{"num_hidden_layers": 14, "hidden_size": 128, "num_attention_heads": 2, "num_key_value_heads": 1, "head_dim": 64, "intermediate_size": 384, "vocab_size": 5056, "hidden_act": "swiglu", "norm": "rmsnorm", "norm_place": "pre", "norm_eps": 1e-05, "positions": "rope", "rope_theta": 500000.0, "rope_fraction": 1.0, "qk_norm": false, "attn_scale": 0.125, "bias": "qkv", "tie_word_embeddings": true, "parallel_block": false, "init": "normal", "init_std_qkv": 0.0577, "init_std_o": 0.0717, "init_std_up": 0.0826, "init_std_down": 0.0826, "optimizer": "soap_variant", "learning_rate": 0.0106, "weight_decay": 0.0, "lr_head": 0.00858, "warmup_steps": 200, "schedule": "wsd", "decay_fraction": 1.0, "decay_shape": "cos", "final_lr_fraction": 0.0, "batch_tokens": 65536, "max_seq_len": 256, "doc_mask": true, "train_tokens": 166900000, "max_steps": 2547, "dataset": "wikipedia_en"}
Each number is 500 + 40 x the weight over its row's rms, rounded and kept within 0 to 999. Layers, rows and columns count from 0. Numbers have three digits each. The size before them is the row's rms in percent of the matrix's.

# layer 3 attention query, 128x128, rms 0.0571, rows 0-127, columns 64-127
095:475507489440433482478461549508472546531578457459509452536465535488463607575466420507458568512429508463463501583505478506502538453488542451574500500502515497517502506508549520489465543494501451
083:506533503450492461434478458495524412564511539415445495509485523515520506531549500483497459517471449497454442542443555532560446454491435508576538490474437508577482560473517467441509416499492469
090:478483443514510501528473540452520540501508460559538500480465473412511462481500531526481525478434511507472428470543474518530542525520498471494436479578517477442518441465423515522502522484597511
098:517471543541496593491493467524420562508525468515519492518514427440521458480446513493527533499419446534459472476517546523533469491478501528517399466503455498438459484470402546543482505490535514
094:469531497518511434504484513573516493512503514479524448526496421407499474387497475502511480419492517511503396522526499477521529513504536482596497569530487539497398520517545552467473491471474458
083:584546496563574507436494482478431496513536504498510475534485553512541521448544462505491523556527523520487490470484512506494458633525557460464488482425547559526494572546473571511540538532480504
101:507395531493449559460517540501516568500552470406442482566489529521470469494502478475430539458462519470569518479441570501502477487503549514531449570490507513547453524545521463549485520540481530
099:495472486483497497502481515484457529511489576490554523507486473570578533521469487506508503555532445518500486418472393569500589543484461454501496457421433468530462464497489546519527483499452487
094:497476549543526546566522544482510503524517507459474510490450499521417482508478497503485482484528504455511571518423460496481500519495503459528444524484420466533519516408458562509554531473459485
097:434541491495524443516458421529533563572486564487485464507468586523551457458489427412469468544536546478530486478509499494485550534475542480428497494431514460524508566512454533514509492461528517
114:463480527556508511541516507532571495469488437449520470475549564521456532473487550464484452476551535525491533550523547512463525556495488426506544522458573546576490490473463507572577432452515505
112:432490523475499557465520485597453535469519475506554479517440476566521495507542483503469504549517508578498524410523552486531509532419467581460465494491427482468514483460508511520534477459543505
118:489475567491510444497499510549443479486505568428518481564416493481533460491478486480588498501528455426490560543531503541483476478459472526517513495558484441478438453468485440510523532508507557
103:509500428503525520416472519532475482499459495536498555542489513489555494457544502420572518494518471522446517448465469530485489491504491488465470474498526557426556459495543573492551490508537514
100:435507549486530564463444489506519515532513425540556386514462486483527489488485535546524527507556441481571517560508444557583500473524546506425522562465486496457520512531478520522475552445487542
112:592438556502443505505498459407492480531492545497491484519512546419462502451503473554482498446435512535549480506447526493529620503443515527498541492546516616509452450525464468456554551451497473
123:490565471511551473525515434484524486453497593540456471559541594478476501541510459448445437555460482432491416413500503436500467502521512464450490544475505487531516547545510530516549465462450449
095:495438507453504485509519515533581557580561526548446463532510462557481463501505498501490511545532464468574479488565571573519467594510504484501492496501473463445425407561555508459489459452497480
091:488502536474511460518494473545493486480495514478404463556467555509512565508500515484617549508529561477509524563452537457491490513502472468482445479470504407507594474525470503479534566534502546
091:461469501425526575464533440508530478506472492526516444513559507485461485531466541502524481498587483442425531516468554485493480531519483489454442546457507470509522493548478559552483595516527502
089:501493511472550477488504494488517519498544434489545514493569467505494473529495506506476427551507528366428507446408548489541477498473443425538417520525492521515489503487444528526478481535535538
094:440492479588430555534429490464469523551518459505501481510523540515518525493531454515504421406407439495477487492478572505522481479514473521473530437525497476527508466519491467489461575566488486
098:465460501493474434456492523536489492489542501512502528476451533472548525516565456435434456501527505504503420557527502576485549546440462568518512512448505514514399501532466475469500537503424474
108:549532470509562560472489479494501480564509542469491519536551501514459529471502458532516492526572478445455507379437457430472522528484516471518483553533508461545511488467494561505510471486459461
106:537447543529435503550482555422529502555541501494486527532491453445432551551418440556507575520471506498454484524477451470518496455532521535468513450525444540569452521519508474463490479529496444
105:443596438528579494466437495462510490526532568498442530529477564436456508484508498444480550480508519464481403503494508549509396513522489443476585532488517516467563556510475484504476573419505479
106:564474530501487571509575461524483459519493541416507555502436453532506478492620544563520484532494596530452600488506510491497546520507514510493522472501496485521495443496571480491489536514486440
093:501557456537550499522451500519499395479546544467455516494487410504442499525550536485497553436501474494472509442483452508506518432467498504532537481498474509422595538512530576437488491473476526
099:511437466535512509474505484524471519459543514494551552509462440505445553497495500403489515536580480493493500528507515468469481534564561462555483445505520433534476514432552562531501495512541548
104:543459447495494455529537511530433450596470503413521455501463497510447531517421464497495523527501459479514573449501455526543502542489527481554490590539510449529490490490515473479545456507554460
097:580491520495467491490518524563510509431457485480436479476512595498383474507510608525409513506488496485488529494491495465434555511584522552561440466492424487560556505482467469457467480463502418
104:508438517549504551481506484474534473492528461397471516469537518438462495578488480477472567433523458464536592500459485517493434515509504522447495460523538526459400569527436452479545475529485523
083:443462544521509481490473484514578445534507455497537464462521484514473492472527448546520495430529484489512506552445507553502470452420527531533515458515422478448539423437448489519492529487545521
085:497545446461478545493503522503472483534476518431473530451512527584517446497570492486509474521500409502492467529410442473446503523481455481463516499433498521501437528559499464598503495567484462
089:500493555480534472411516496517485486437526490464492522541478468521527494500517574471552516451527486560492489469525457518485572501489512511613558617462519516473452504516542499435563436467530503
082:465512506511496487438484495484460516466503463534471459477510459440450535431561586500479492479524431553577490478506464515527550500543518559657581590539547532403456521524510506421519435490517485
094:514489530421500549478484500423520471512509513502557475466476509464511587564599548499493455524575549507525544540517447467430483533527479478463533551435516536410548481530526533450507518464505501
103:463432531479496542542489445516548549440573451515452480494474566480437534507580428545496449515523504516518522511501474456490503498534465563432537522541494526500555523454488481501433582487513590
121:461559465496503441503555521478440454471520447534470484458494433502483498408520509514446464446499527589511435526484493540481523516531494584475593567495545559480469521486500519520493427528437507
096:434436532481506535501511427498478516504518461517435485516523504523519481448453483536501527497548446522480543426453525451482542517496573478429501439453506519501515528539576545470507546417494490
120:543531570473536486567471514477550408474505579476540566526453503435466442552471502452489487504499530463447447504571487487461460521472505483536470446478541552511590558503605449545438485552528516
107:491589473447532474441499480539500574482493544476516475547512592457516520470466502463453578516481478428466517491453445478458452510477526415533495486455542456497506521502514500490514499500508544
097:456503593482528487522452546494492501470502518489549533570534511551539527501428517466498485537520428528517516455528461529450477574473503443552518467453492456525431491540501527454448515494534589
118:534530526514486535459478539447492523486477450486566492464531483557452470471562543479620474514509503566560534386498527507416452560517540496425487420430558528448470531503549479467559522490459438
113:524498445563460515581522516481522560424486553523497478509471528466484571488466480587489499496463587531500535508404502486534566473497508451433471513514442505554557392470507496482497536522546555
113:451571439530521487498454492553502539531516420484478436532508481502596513440588585518530527504552449560540537504487552513483513504462542551505574494461553466446483489470471525434456529517567561
107:419456514498472601547491571519548506433500443538439505544496537496500440464514524539549556489495482512477494456573522413495499492488509508513555528431518489509478488508496468522505562525568504
092:470539507486493546554526435451513494484474536503431494436421582529412541546506516520455516497493566526538511478439461443535477477541549509502558443434452459539517527410495552496479485524511482
093:425471518487473569431446493539505525497541509530452516452560502476559516504496517524556548556487478448535511484488527451559473494514526488609494573532509519501491489585457515507466523474490511
096:552509463418467528486536503521461537504479473541582515458499534531472536471462552475502522531527493548580453444475494496504530564535456533502492534403468528464422607447513468496501507516480522
102:532488475437473457482602514515528472471494494459493511502468469487505485498490532520515500502481518603516507493512536501511456435485525506544560477482539490614491441535487418466488514507492464
083:552497489493456488476470469499536570465498507450450567488488589482556535509526537524542462486510506505495519534497531444505498485501540409571494591567480478455524510567511393479485592442517457
093:474491521480486608463513460536474519521548529465519513491520474539454487538460532502514515541585507514517518467552455522372499498509450438503500404510508498433496550530424460575510560505573561
099:474505447567476527539549489434525452499429524466475492467534501535476538516473465537476553516499488450575515539476484427544474486486462429538534514496538522554479444608498511416465520482493452
104:501499461437491512506541503452565467540476553479504513424519532475584467466528553498524511496547512508461539479481482470580558437478417494496538477562508554479486453478521434496531496552487479
101:509403503488567438498496520484519543544392544471522460421493522436466457474446505561458558527553515491524481482474523539504491501551435486478499516454548453523518499454421516468500470436490539
097:490484506553518524556512536432579442456453556507486540507443439440511535538479485502510502497442483506506478473501484514534442493562521466525494529478479512537468429497509475463485420526552512
107:517569564511523546502540498567553562494466438508505470516500449470532396454476479556561527398487524538496482479446553451466521565510507482527506514476535530523497439525533523473583566524454554
094:513444533504502480476521429485460500513532520529537526463481448544469485469397513576487470496462546476502510498494449502524562513449469526553475559519433497652453533488490515529455458537536448
097:466469485520435399519492506462534459507443491511465494502461551460503528515436479485577486427471496457488472524466418479555485543552491558518532478436487521542535500538502554491479503504438497
103:545503514436518533530570518484430460508462424409525460584494517516446531489473468514509477561474479471442527483522491483516516504501570483565463454557440538478489501472478540488572546442506516
106:475479463467460389497488509500489522539459536551435547548569548444489507519539516451491482481521458467503444453515488500532460408488508447508548524461532462529409495509527534453471545541530527
091:500531528556530520495451504550496570541506519459404496434530509440369497495512504539448496532532499567514479462482455486506539475513519553463484506518506516516431554455422516470464543587413533
103:496487533470495412436429547537572450527524510484528528505527513500530493511431471423519507473483538457508445475536534515504568562498462513493528586452539506521481546481519504452512439457494530
088:584511449535471436461512517455485501448457426486526504472559545496478488440499453490511448467515483519494576556501531469514521494503528483537521477516501430583546430508477522511527551473490483
090:573491514444473501531519485508482545517399505500530514481486543449509590518508536491485509473484567445499444426537516485515499517496522432454483498458481526495485521484506494557529489446423501
089:519497505464523536499489535439519486507471480515553495515530538468457466464428518445514423504526517492426560493489438490507487502413480519590511491507596480501519447433475504491546505519461531
082:531537450461480480513535461456528529467540503518506483517493471442481405463472549475465449497525521542568464570481480470523532494483430533556452537582460517496518439492529464453497475516464514
108:514481458530491421434618523501504480518503426426442450522543515558474494469496533534553492479510506517539568514401477504525499514551493500580501552567456468450511501425548486465545535530498536
089:512469440483436517513516507579521470483494496485446527481503524620485434512486469493468513541435450479477571484460481462494421534558498401470550496453400508455462529506537462469524501496472521
107:522504539541411495559487461405398506495456518546491489490505559528535554561437553551453506577437515493507484496522551490478517536589500487442447481494436485467502535542509440537451506472565457
094:472510521472457459500419490536515529514540486504477514441503441514485450528551429463449509488458528570530533491505500522534612471488496492469500480506475502553438492559530521491511488508375533
105:410644536508585533485476454539574463472496479538526510522479530454483475435537449515477491529458489477445492462456493481468522465501462526520488450482492518537463535557498578444471470513559495
099:485571570549509517462496501480387514565559514477510518488478508529566424514555535559488524531481512532510453421551540541511516559501530511524538500433533532461419501487552520486482452493548522
101:480467478539582598606552533546508496465486494489534512537474489508460504492553534562495481438521513430567506509508534542525489498550486460534488450583523525481498567500495509445572518464563540
097:456528503516498470545457514469468514573384510475449548464517554469462494392522479502469436554451500478451452486478530471472473482477516465459533485466536507483470532557524577465454470487455496
100:512558571449502442513588484496509495610455531464534461553473501504508487474506521562515479490514496455439502538533562500530487555424544485518515499525482474431524543432481404519490550470478520
093:528541486455533545502513431500504498565571458487524450550494474493441528517548481485477524492513448469606442518461499500503484537409562508545523440393506451550546477555462560483517493493547395
093:487476445575498492473533533529451485425515475554453463495514528469493487457533488562485600463491422654555474551431535515498567498494491511503533514468464462484458523442516474463468478509535532
118:496445509530495443538534564470440460472562582528415522468537428457453502517496505415480528494486490506471555452536544534579447567491485472509558450520521550552473445478468501489505551534545527
110:509498525512509535496566469533436462441569536494492517501455537541507486423560526471453454558492486524473567465522522517506474488483532514429477493508562443469441509441532494483511505481507505
095:506531469551505555521538489466458431471490493513531489470511525494547528439470478499415513505488579484483491534439455531483540434491500464505530553572541515577512525518514500518486477497527426
108:454493467519485513507524510524587560504410485465449491537492530489547521536432497469416509465461535467497448526470454504492545506544549507492484472483511563510483525535593445519453487505508460
084:448457497523475546485505517515483471478434523510461479475503484625558504424462529533511565518499522508494578618523449502456451491556450482439503440554508509454458466513544495465503554450516465
095:492520477540542508478510479466494498494522514522563466567502450503513561523401540496497501517486481580517525467474432565490554459436543503497540457537493524547549456488487494481506516513422545
107:528418457484415523449508526512511452478437461449526472459466437453506474488454498482523582509458477487525504527459484501474531527505566527497450529493472447487538449504512510483496528513506486
101:446539526520536498502540534471479497487504616524506488465506480525454559523470449518520503463460510417417434527478447448454525477521522499481467533531564506426405486501532488480479485487477434
114:485490410450526464476499495451539495499479450477519460475541614556486530530494470499540489513510508463482588505509459489483411457494530501484508525493482487478532559550590476547466562485448500
104:462564558444563465500526468460437566493472539475471493477494571481486525471438511486492498539580451572486490506502441513486476552477565480541499561497476554537539484553519481497540469463531537
092:525439495501523479475527426525423482546532559466492551475514481522497587499522475475518535501520433478483531521526556533451505552601495450553471539593452546501461472556517438547495507475558464
107:478521552484524470544476452533526523498484520505580492504516406531575523455480511483522491376548461534489498469545601514551488565570490494528508495446503483478568520538498478528532553453458529
094:527406486480482488490518521528500447483530493459472460535464470474605476541440475474483481427511516493452551467497551493529549492436448462455498514541614507607487482498470507492442497524551582
107:570457496476494526488466514529527454464488463507425451563470479530465441447572454525557572514518445543504481466511480464426441484503518431465546449522501400564550520464474515511538537498488510
105:460495498529501484483485438515425505466444515540459438487489434442525475538442457580440472531549487557530538507472477465519537495495527406396505456475517447545527489540415515492504511499483586
093:503530540445490469448483554518493534514471409512497428530489468472502477460411535545506466528532503515482511440547470526524490480472445464528502521464499571516507490500465538500537548460509522
102:514519551543442576494521574453505522517542454458541493510547484416555490465499502536519563481505462496487508549492473455498515441497428451522494507517501459549421590497505518485500538517536511
113:578513514424505589535501560499545552451378509528504529502557559469501425517508564523494485520511529537477506470546497479471502553455500498461467519471513579482498436421460448529551526448441528
100:472453462554529454507427449503494469572574529470434492495524489538505557520516458542482586548503458446551520467402532526510511481599497506468549489460438529463481538544486529506483491496596480
085:473532456543469471499477493440515484525456593525475512543492483501423487484577500455467565509490479483447446456488464542545483488491487424506546558463435490454446455529536435479531450462428555
088:430521512498427443536504536512435487567448518482478533463543517482491533474586505465448534451426543559479453515553515588577445473471458472495411511532524443506485458546492429507501487435484540
085:530553519512473473505480574481532453552476448492525632422450442483485468498523485489494451498535523517452458508586489447523472453488455544481447505522508468492513426534501532589461548533401517
114:503486545434561537519476509528624452496533463503533506520462463485441444500470492566518499538534489505490466544520466374463394521533485552495490420501478534548552523518525496519518497528460526
108:472549537476482447437492475587485526514483472514475452471483517552471506505433490430554521478513519543528470505495521605464435501512424523514463557493458459532453460529516545470488420506545541
112:535564504493523563416561442490481566481535487528485431488515514519533443531548537544472553565519527564561480472533505473466489526485544503447550514417520494501512476498482524487527524500583515
092:466400562513499477500478514504517436465554525454514445494431432505452458451459424490416494502499485557519522525544491435482517435489514461483590465450553465478490446435478558527509452500495485
105:502531452532467508549484527462501615563510500445490490531447528523480467479531492575528543500533457491522498502485487477524534496540490480438561459525491468453472426582449483490573511528501494
093:511476471504462478507487557472511463460453510473471461577444436461457497482561503456522540498444550501489565499430460493547527509596479451490547474514589487481437501493509509485583485547463536
111:510520473548439588525496465448452442574460555439483471555511482473572541536483516455492563468472548419496525528466542468542500530495534473468530519439500529576512542488498507459479462499489505
102:452500537468477537518497512482477476583542524445469475517456484522551516491518494469577506489565513500596530549557514513513494455499438607565445570526542540466435505515476453462494484468455463
105:497473499509561488485529523479449522515563578578441578532510452483420484540485523569473460506460454550506532522541505467462586551461504550558579469496497509481492512440555497486480481423505484
100:488563530496468539492422443404538500454472501493479493476506560453492511572464446469522495541567441456507382463537392467499433494513526538543478512515526451585553543512525544564551476531487448
091:495512484533507481484510458407464473515531485507501532506526451499520508525516419540533508471460418490513523546474488504524480490429513477509507481522526527475547436601472488377487460445524458
101:454495537502483499508503509430513502511477533495543521562480469464557522522539443508519491479477445517463563454513577500476520521459529514440522500513510473548532463470472450503504493488472419
093:460478515514536554502476478528598504543489412491520419507546469550535477506437472526511510491502439426526505470498498511455485524470431480544476487505486572496552464578530457503487475580492551
086:509499482525428504492482602469508501532399489482398502550504502480380486479454475497454450494564517524499429569470498543485482477526520416463497572476493522478475518508505481431545538432543484
098:490514475458569501536564481538529551595483492458503468552463411461533473459456511587593525471453508540452451457422452532465494489516501516540553521485492463523533474441444516547513484484483468
114:447474493565536558594558520521517486477546414474455499508543508475529473468509471511547538518514472492473496469605574446570515519520492480441515482495492467515488565507520495463465611505597558
094:443475569485535537459494530494500510469492433548556471479510487531470532459467456517592559421528502484477456488525467486523542506444418541528392484457501462473460484514511544532449517518471535
110:517479497504529580492549486516543466534479480497496479592542517549563489530498494501568573542495492458449479447507436429459577537510496462533452525484501452532526561495473584546546528464482442
101:418497550516530470471427568454461480467561582546480545448502581496424481547458526468476444490532476479470523524477479540462491509485497545574423514536531501517542507521447512516501467471451532
093:507529483473495496512510509521504537557506414526492464512524502459525455449514532511491510497518559516469473561525537509455583454555544458509502507479549479447568509540503474594595523499524496
096:522509474459438594509475497520424454507474449468462517483488567564427505448454462457565539489572488482455446440538444488516465468553554408465498558518513489456457494496474470530544431505483546
090:537420495541454480445453564483513493581512497443503552524472479489427560553526510471494522469441469551485484519505522512507427502533511498547470531572492563519484426544517561386503552501474523
102:484509522456523583468473522499456510444489383526454470441525511481489433470523547457584469554510557523488484478531526534478507490517490492459505492493574558463566534497543536495474497492532557
107:512479561475542519489544414563482398455486541491510496529508437476474505450430504501581457558526462475555490487457526464444493541483463498547399496512475487428436490570529465515484528510510494
095:518492454502460540510517499436504481619489549501512487552449511436531430464489498554493591520475487531557412534510550495463486455556526556475512486504536493455452492501512460455479510442495510
109:524434513448492518512481450541512520518567445461567513473484511551564463489526466446466522500508473611470518511499586565493451523418479526471511528531536515481456495459499496506497484504503535
090:429527473539543472478519463545548454459507419471464439547491445453514527539506523500540439512459494474521478527463441520518426507530488451467535522434465511481577496511562509523534494558550503
# layer 3 attention key, 64x128, rms 0.0582, rows 0-63, columns 64-127
088:473478496461499458526484489527491450557544473497408523527433469524565505494544467556504441546505601500475469531509475503511461528539461507462535450506466537464511526470474487521490450508519517
082:514516447535453477562515512486542493444532502480500478486581541478491469511468530499464578488502487465514496465443563461524584471474483584558523572495522452528512501527513504480559523503492570
083:524509493478621515487564478482555602503488462487526532474514483532500497550454478513428444534523545546478502561485513522492527504507486565518497483498501519554501531535510486581500521517465531
080:515535503453549496509506528495457473423499541417506499511511496549554529492453430467473503536542414509462554525523431508420473487479444570478505472477536474562533483550587466518520485475472499
083:498504471509525456491401511458487485482510534512554613445487470445549495535560474574495533494487474492559518465567523505416482466463555470446555525504475535453510593482489501527435446508567469
104:581500499533439521480502478496443486542448453487492431510517466477516497484480469526546493464476567580486512426505443496505425518559527454541523481420502420498467518494496584484495459568547467
105:481456472466466578524481482555519538529498594462493534556534496545488465441489494479581480551534503420445464553527520432501548526507500476534493457583447566520469512515504575529541558542513418
095:537477518542490507449440529534542444493485506503527547470474459555501519485526511525499508530457466470535531373502457404462447524544495475434518513452488537518474495519512563566510462475514480
106:492521474526533517469510433447503541519510565513406506572542528483482511550508508563488432517487460484605514426504495463426482563428500480500481525500473486498521465535477520477582547534437513
110:508460545528559541463499424519535519528512488465488542429542464552539519485560578533515451493490536563526568462479497499541463536548465506473542495455462474535488560477486610521495468501486482
100:510455525508525473536506455499482517545524459567455542485466466560463519604418470517534519488571449499467450453466447529483488532551590475486472548471406499499498493502443505529458487499506519
104:473514550449564524519457520510566490538534550456549529493488512566439562517458422408453531463493522510497513459546510487500537506590548507482505428516453477519453500525528488521499467431571431
114:524516554440526484474492479497476529601462553536540473484519502564508550556487488559575489487572503543532451448590556529491497516489572527408470534486505453482495487528486459438494527449516503
102:474466538462517563512489374486609546513490506527556505481505450500442442471531491515506509523491460467513514467377523527494494516515478523490481484417490536507471483527482520475529484529473468
097:471495518548437527473477488506486502593535481535511503527569459513511496544507468515475505523444464591486505508516472569477456533479390535441536523463513484562499521525588526528450533475598551
116:482564427571498468497584515524429494491468581505483492520490518500429499485555464482409521513511449498499582494473431543543534522533486570478551494466518504468478494465546480469476494506442515
120:506475507478456534560506491484539462492547561501481562474487502606524497486569502505491497514495459493498472506502512456518493472506452466475541476528511467519461595425500425460535503501460497
092:499467445571546458501487493499476531537461539456442500490513518441455499430566484493480500549530524566470510543510512507471509463523493604466544530499565475506422448473493548566502499486456441
101:492533515529544420484463536510493523456405479494466504491565502494498502470407541502530449474468521468506507573479524472408526459476441481469456472495509535503511503544555532527461528487432489
092:512499529404414488467519469514476451550523454562457456506464558577471454424468457535543544561530513473430543469547484466484561474483426469487446509517511481483449494482541531530497518474549554
096:450488556529487470488476479429522471503459505470556431494466503536492502532483505482531495494486593523503525472521413518473507544439431566552507483527540616529500390446576544524470479484447516
098:430494443522440510480440560526550484472447474526584524550463515509518454466540514474488484523454540489489473546499498463506581481460418531479489548408492514494518450504557462489511578577484478
105:508479537523494518515486544531551545523531416497531546478387577514453513533518446491539550566548517456449535520495443422552507403548508498548569488511518471435428543453544466513468540466553503
113:442458466491481500524488467511506416514427547500502467485522531475469564470449487510556506569538460444501483540538498434493423508472503519469435465531592520483547527517493523465472446448501477
109:433553474448521448566581530447413528501473566532504529484478501526499491511472461461437438519543460500467452526529495570515529534494515471557555612551494535494544537493503434563504525499490454
099:515462487525477508473527382500496516534440546523472556464491521528526580431454505544503475520508503538465511551497532489555434488521447501522506464521458477503468553511519490449462508503491510
098:562501487527529518376523512532482501519496465425576505548536464507500511490505513534471435544494482479538472443566546543521504610520524562486491511492471483479533483553557491449548538506409418
092:575548472511493532497488522443483418484513473436519503555533483506494524503511428545512503529490526500498477436534537495501463471486496518414481518469504620537509547501491460488427527467467525
114:473509511525473474505494506482532483445517524441443488588455533501497494497461546486479536489480482511433465452524489464426480555550499502478536482520514479544487528443539430481507440507511541
109:517471511459514489570540485471460494564518428516517514508536513497471484552504484512458455569500547546531416499525445479511438538483517556435547528491473511535554423546514526446516506504461534
097:495557467525471484446530595522530553526545471476490508444543528465522419557482536513445506550486489506570496490503505459491508492479497503545548514491498537479487427492549568395475443497492524
110:534569527534495501509556526489457488469505421546505513564492545478481516522513482528420559500442518520476551391489452469542461507482531524519441512491478435530418509484539502464546471543529521
085:501435488515510496476530496503489526506537489492515577466475542544546552515422489490498553479473602461486443418561449587484482542531515414415444544546508537500477523528488491569487477496473468
078:488515489515438561439439507526419450525516512539454468539524454457544497568478507470473513514481515462448464550486448459485438563491514425515475518514560526523552493513501506416430471490513477
075:521520520616545456562519531497480525508459456518544547488519538411447490466521528529556457534451460524500457556503526458505584509500458553513492499579468514528480499463510475500521562520513429
080:528537542513492591521471528478513489475491501517483549513492474463460396520520586520504462455531501430507431578445565499486509521556520516512544567499553541553513482570514490502521541562499486
097:470492502488506455512485475486513513527494522529451423488588537455504543456523503483441539449500542492510458536478478499545559477508553468609531456477563449517504502463512455422509517477488552
094:529542463499501417515562508462445587500530569502484513474504531537516565507479498436399509527537479476517536463460519569509535440524534501555463469491529434411509560510556466495452523500437543
102:511423522541455498500494534473441522472525399496511462531488519464493497557497512547495477524427534485512522503426538463509485553542535424452535566427483499456472538489521563428539466491578500
097:386447542515537533442462440555494488488494428510560477447491544550538435517493462449551524524514436541494470421526458524517469463428500466475453490471516513541466529548514508533470513522441545
092:525464539512513583482541441427550466492494507404467503470496457475486550543424496584439512510527478464508522453526526474449527485513527538503473482533543478427502517561455501552518526475430494
100:438482510585525545496545464467455540555531515486451524482509499544554514525541537525452541484559563472509489437515493483533560534530525505455437555530548526452494536416456509536510528584448546
102:549520487486513538498523583491536449511488553498492565535459492577415536541554523474490441493474488533536481452430477573472496511550499479490475543568500509547454541511518460519510440446506577
092:560473512506500443443549513511513500520514505502493512419521424545441543483521512420510490461485411519468472512492476493503525504530531532516491494486451482433558495459529439522514515531493522
110:391491505489422474473492437455496465556512537438473485513432541529491495481548486493511513463479452520548595445502529481496454536437531548496454491511456492505437425511471599490493460498540468
115:544526476519570482446521515471494481497529574492505478488530533439557423460482453533516545526523464536519507512506478568433564509501487521581561393444530510467549525472499466436425520479559525
101:461522542423515538521479479490489461424426472485487550451514453476444495479429513431485530516502419549482485588567486505460521500487516567535543493507523506491450496522527431489503515483577513
091:513573519468514456468534526515508464536491548491485503506520422458529505567494467514527494494427403575498554505439531497489543517499466591508510487527477509494543466502538578504515499474498466
099:440538482544477493468462542469468482435453535478562507522513524473584515457520478551531463494489452470510508479503535472475514546504504570496589509526602466556450458465490483515473417530559539
102:505512483481606478523523454479484487475551490491499514470504522501463507442462539497474484504461595526538490464479498430535541485531490486453441529477541583496512485563547519507530496542514522
101:531477556505471433574478536492494527449472587485474489442515470466440534478470461488484422448511535576512425531454484467502524471564550446457463507546536551452539488480518519507504557425481418
092:459460514489559513489508475464521574534483604513522549459459484511559474504457537509484527513531548600524489545500488471579496523468486537518416542453581505519436502528489529482490511526490528
109:477542565573452490479534451492496458468498435534466528481505502507489485519489484497441487475520504515565490436576542443534515532511494492487422404484520456496536507538566584558468553512453572
102:454540438484492514479472515458546549429446502545533519446468497514507473474493537518502469443564467383528539404501510440526490490540426516592457497419528467496543495484572502465501537418487519
116:483436520468536586536504430471487534474451503471533510530515489521569550443507529490477500513503482478452542456477425470511500562458539485523483488451544522500494554524578533555528469469529483
095:466446508518574483568525501532443492457460515476505503483490520559465569533484529501543483497446508496448560526411544597458455420544446515493454420522493490541560468441499471525508518478496479
100:511486518485446499502502515443458565471481479508492525462476551454517510466522475468471430473471509504541420497522545473510515482495519397486517519474533537545528494505484534479598462500469473
111:480443530503431530515534471579501422491450441500527554490424514570468545423470566449484442524591491569426487488489440470501507445523542480423461553520475445479474469458556469498500569509592490
093:458543408498465410511473513512512475553508472470452486530439435538412515458514437540496445427463532494525520526453442563480523505521526513583526518529520499542535460518529527482548548396522447
101:469434486469496497582457448457467487418528421538556568470496524498528493476527529501582380545492616474547534464519528498520495446540452481527519511498454585477533493507495527511452506490479533
112:457455477461506487565602442466517466489540506512539470522486430517501539531453445514546511469548466475595506534501548453449461534422576472514492523510522492406485505556484461485518488478568513
103:518453540524455456492366454390504526515481507621414502506457488499529511496537524533516523490495488569468548543529482542528536453538556537482472501524556496509417526510483567494448550520508464
104:479517482570560528512561559517456490418527500502491557444491490510544408436468537523474519503438486551467454462550559501527509476441443460470537538540518506457504562412531519442537480514508513
104:496480536447538535501468478513599468556517473517521532477491520525508502559462553511549471456527609523498465549403369482555506542510452516476480504457438545479448518551511485527501493483530453
# layer 3 attention value, 64x128, rms 0.0579, rows 0-7, columns 64-127
103:567525538481449425556466470475503431443433479461540487534460470550522487526527507458420501460562473477517463514477465452525478460448463566513437496501445467510538461503495421537546478521514484
101:485529514461540502492529484447446490468565515479413442509548524438510481509433425483461558434571515498473509512438534570550455527517485514490520472492500522481468489393506493583497451454449558
109:510461495530519499504462511460440488510448511405469521509482473537518445438479501525492489475417534437603521474518547574509461453516472451508534485470538529494460536447551478482525487475489466
100:586512537471466515468513528495533517466415477532489549514451526496511422429506463506481472511469460454488613568449498588535419481504493475479563434473468488477496495447462548485471545525500540
102:440513466463485520498448481547526493514494477418470471538533535579447531518551427479479468503534564484474574554459493555470491502506532489478504575554460542499431456490532452540504467427535553
096:479518555566451567541594537453468570478505482509504489492574479538554495505471511542529477443567473551528531483518508475522471571515414539575539498520474490450502464508496523458437493539493512
095:409527484486452528475462546467483447492503500529504500485420568475458492520514498385440521503563431472493531493511535481413551541452485492502494581504511517524479518504400461470449530522532549
090:393444415519523465512449473484416451504479496543443536504551489476520450540599524525526492452468560452510471470510503511501492492501437472498481528462490528467472478491422443461544502466414532
# layer 3 attention output (transposed), 128x128, rms 0.0715, rows 0-6,64-70, columns 64-127
093:484565478483539543504532484535561547485585523483527503528501508513593506439458542491489432505450443515551547493558481503531515487617504466558472519457526507457520505540522473501497482480498480
110:465490468504490468437472532525487503558486489495464534439506415550537471543510480503445528520465552489489422543492584490477503463475514444391443509500494478500531490583510540490500528517540468
100:552496570487517496557467480507460476549532461550553482478475477502471480494445454425432449463572488499501434466539505521507506523484508469494529544578562559552553429567488531600451510526587507
094:553436527447581527497449481536538525483457461533572454470510478527478516538497519490552533498499519538547494410559429462487476531502540505526441419460480560512505523520437493511499429541403503
103:531496526502539501485405535439489478473523521530516465459492577495498477494552500487524470495536505424480463456555494494490454469545502486545472496548467469452461544444433519437578484537473525
094:536541591510522539493495484496556465464495513463610483489498483527458494478533535540482497519484490420520474467545540426436488456498538492471468554457465452439548517446492526481612574454475484
105:499483526528507477471581507523510565491506533367539574490552482471470537506531532497565433504472528504540562535495552564452518490467501399548470479548449502473518558490501481482529502541428508
112:453424507548483527482495482541421459493475459547419460459518550474464496493567472525564527492501521532427449468504535550419520501451516510416549494500512530519538499482476510495510544494536538
092:520530535472468502565504498506500494511501482482524484537434520444479530485462519444539462525524486542507629466506485480520538512498546478588580456458498494546560420409552497501517509495490494
119:439479468535460475443532517504580471463457496530487539453535501471529512517483481564498512557524508475484520473435452450457476476507518534476461484500409445457505562482520494414530469480442515
085:442521529564468487454551528492482483497593501445470517502528535593504582475525448527393451504489455504478487478413438473472530490525508532489491497500455484511483535471604568538517481415521534
106:523574463494458529515618500597482498525452516527541469495446431429539476476477516573461556470488468545520527469484492447546542519472486546489512452418509499503557496538490508549416523497544476
097:512479393500473458546521473511460556527414428522472502510479537482469460491465473505508531535512543478448532506389441497558487513527510485468528489513514540526456491547490455500434460520519516
092:496481563471497453540482435460503456501498543559475499503450520450496430495480483557474519497451512476454431512492493457552511515526484542468508507517577481534503529460451450571518509502531478